Weights of a small transformer language model: capped logits.
Each number is 500 + 50 x the weight over the matrix's rms, rounded and kept within 0 to 999. Layers, rows and columns count from 0. Numbers have three digits each.

# layer 3 MLP gate, 2304x768, rms 0.0925, rows 2173-2182, columns 672-767
484535487491567523457438520541561449485529499632529526493479479526445539484503478436485540550498533540548567494525472438474463440418473446517557521526457585571515545502496509536545477561561512459493470411464509475591466633454508468527438491483447481493598516408523449398638497468493462436
541570511531503504539498515564480569494513530565460526407543465582561440577537564451579488523528455558509487539524529490436492496422584485518412541551434486492514468453511492446527506506595449536494495506467594531399440487461478466502437515472467546432453565465560489546581476461521582544
626436527420551578550540495517519536396495592496445578562520548539433572453498502522479431595557385431428480520473531648479462536550470500523532530444512498421475585497504536403530476522427578453528539588523439544473469552492564508540490540509574455510561503479517571486539513491530515481
561512507429554547449512553437445464474449580520368531460453581412506487492490538517547490457415491500511508451548427483423486441507502473626510493570496540504448468511517519495452448467554507483431512455392461426483525432527548425484424471486523582502441517349545517592573596529511537580
560511456419534484553551448492431447450473496422400486498536477455396619395464519617433549461573468498472543557497464550541560445454494482595442478476531592458504498482482523551465489495528442514472502544558518488573517487532407526416534576482615429516581547518496493441503464508506472467
427521587539450480554541505535490543459460532540562507477593506508316445423499457507543533480491504463449511474466480398559463429534558511527575525487511630516486493504462561526358529381543511397468424577475582559566445540541522569481462540485462476501473484491464452526573553512552454439
519447573447527524519391533575405399466490557557519526527435526491468424460367494551463467564445616512467522560538527564496500565451486577484512485502449523432548560532449488528476539481502368551528554498465444531388472558504526515551541488373506427553625449509502471562476519585502569544
525492457510511477578588480559541564521576454424523535494541520536581475517425619435461516519462479394546566481439442440458417500475481544445487481422514546540557538470492537458565464599616496491426503526435475472531432480477468482577418496453451539422515385485482532394442523587521532453
494523475578443405507427469557529521534481442503458481463540524516492528474517571418512508409508551578533480540462545479537479556542520454544461532499523419499467526558539508504484469495412536458456470419483598474525534390429541507563446459486453510457553500521488518492589486495498550457
477538495470512496508571446418440479404461544522445481576563533585513411434470499552523487536448489514573600531543482446498446449582434375488468511465563500431435445533511550423493502509499490484402573505500479489511536542487563479480481547431494538509513497573526492497515411531487455517
# layer 3 MLP up, 2304x768, rms 0.0981, rows 2173-2182, columns 672-767
532459468582471501460481449529481541493551472413512518529484526444556489482438496516466505556505484488501535461502497475549541480479461569532498466471457420567480481523543455520439494411489479519489565525542529480535511536536478526493526529454523566412481508460478564496512478478428618606
506441577524539487428514578468387416543453536507537491545464535476437504460489437451480533588486602480457521538516552477517562574509518441468476545446467548556469516501517533466600430533556487493433526514507536518556521519530479533516483493561499494513582514456504489532590529505419490490
570407365478477501442556437401327520461459508490479454580511475448532529413500588483448480450521499509564458516527460492535546513473543509537473451542567559443408424555545596524511516496472491486432494605536494521458523500542439517495532379466477517486544498471500511458573458440511590381
588527457492542472496512525572540427516469514534503552482540449478387474581528569449529550483569590436538513410554489571464546388496568466562519464438503483515482593539526482502456546593461541521545568490467484443476472406477455523467462565546504534576413504465664620435539488564498556478
509594462472603452583483340516473492470540583520468365582571447579428435516532463487533419475446503488463454514502494484494541396448472616497626484441647471524478517437450583570524519544593523547542486480565474477521498501484461507462472503488526402422526551460423438555423507479474568429
530515502488479512498463461612493497561471529464568551496477492473458463425457560499460475538575525493517551500533494500478522504510485437446493499479525510555493594472538505480506530554606465506474396516483558513393532385474438500517489452433544486415503423509546580501468406446505510468
468462536516525546507438499561417436448510590534500484484558457542455444481387457570472483592440521522515496577589602530530495588508494572530526418503479567490514534479490489507503513510452456543487473503511427488422529496521487474460576467420505467526531558501485486515497563561520464489
546523365600468487438489467425403614422436519527440468529487472465505493516575346558502481483441482475506495490569440417514506536520538451607584588581484529491505420513573391494368514341447474654504445488573476442577539518529435465469450512543494580509435512491544473585630454483498455417
491558534484531589552424426559527451487512535513551503549550532574599526481528423507533552575487534510511454538497455407514477459426537522487516375538548467459443488538495518473496511400467480482486521435527506461525495491477578544530521490444508518557437606470407484574524474513522472520
496499433556516529528379492528444432540628479520539425586524531465496465542493538533417515541494527411545560480416489419532515480563512522545449529500446518527539547565456553510495536502560528512490480482523471580472461422483472483461464453498500545593479588467476424579517487412511505502
# layer 3 MLP down (transposed), 2304x768, rms 0.0694, rows 2173-2181, columns 672-767
470526509384504488511538464523616466521477546501478519488530481525500563483565602470607422443529451423477491465610458453493464511547532402379412507504446531548485566539485539599533545623559484496423451532560481476446560613609488482474426494533491480541530571495466466506493581428551437416
528563472460481400594560449551560545462534531533484523418479545576588479573525590623526517442549432492574475453495456482420489432477508603514523475535473457519503505435526572489485551476449506450558458444463498448467503454473509491496440531472560456468426548519497462480442418520517548495
457548478553495513424457546463626471518466425524524455473621548563517368501512430423467524439504542481461529492475515384401564453541539520516523561557484469571551572483463482501423525494490405526508539419496479546531574442524589426421479521480416575487435508590570466491518452401460505503
414498554483382492600436438511492557496532481504606406512487482587633514488475532448494572511579413517539505533360449532578481524428477515448461538487598464513495450444522466462532530487456533487410393548543537567451550490515555494534561439575493472439454471589416476523516454477472479493
486500506529494535540485605483463569489475475441467525499501476378397605540410577464428460539531437488434435566526425512425624495564515519531514502453497638507548534510421520535517472512450509472461563403509591542459485544475449463497406523489459457456535469470452523542527495469530438547
501577484549444457497551564438540518416433544457478478494577415489544548515488453468435471495511540472518424554577433476522531499511493552505468482455566505501474418639416442492476520459393515448442578520526533493585514593581558544513528461481515448565466513481496483552500495503585462516
509507390544531479446525523468423569534489449389463429446490498479508520504561591460541532528470413486539540432521462415503534426472487527559546484537500454528491429532486462535519448479516625560540460464520527518576518521556470475509410441568421533415466521446481536463440472420592460508
516548516527487521508439518526491455609529442541519412504503570412561510552429491579433450491494576448453405559608507506435539532450514481489470456508522433412372443573436501548473511603574538495488523543509540492459557486520545606496538518502502481477521573481539466505371502479451468477
465453540537528415391558475422505489564505483489461477442505463491402489562449554525517481456402528472495512516500511528464541597525471494516541607473534591481561488423492481526471406542549502509449461541455539485480504458510427463502590472508479489477525443569521553448509500520546497491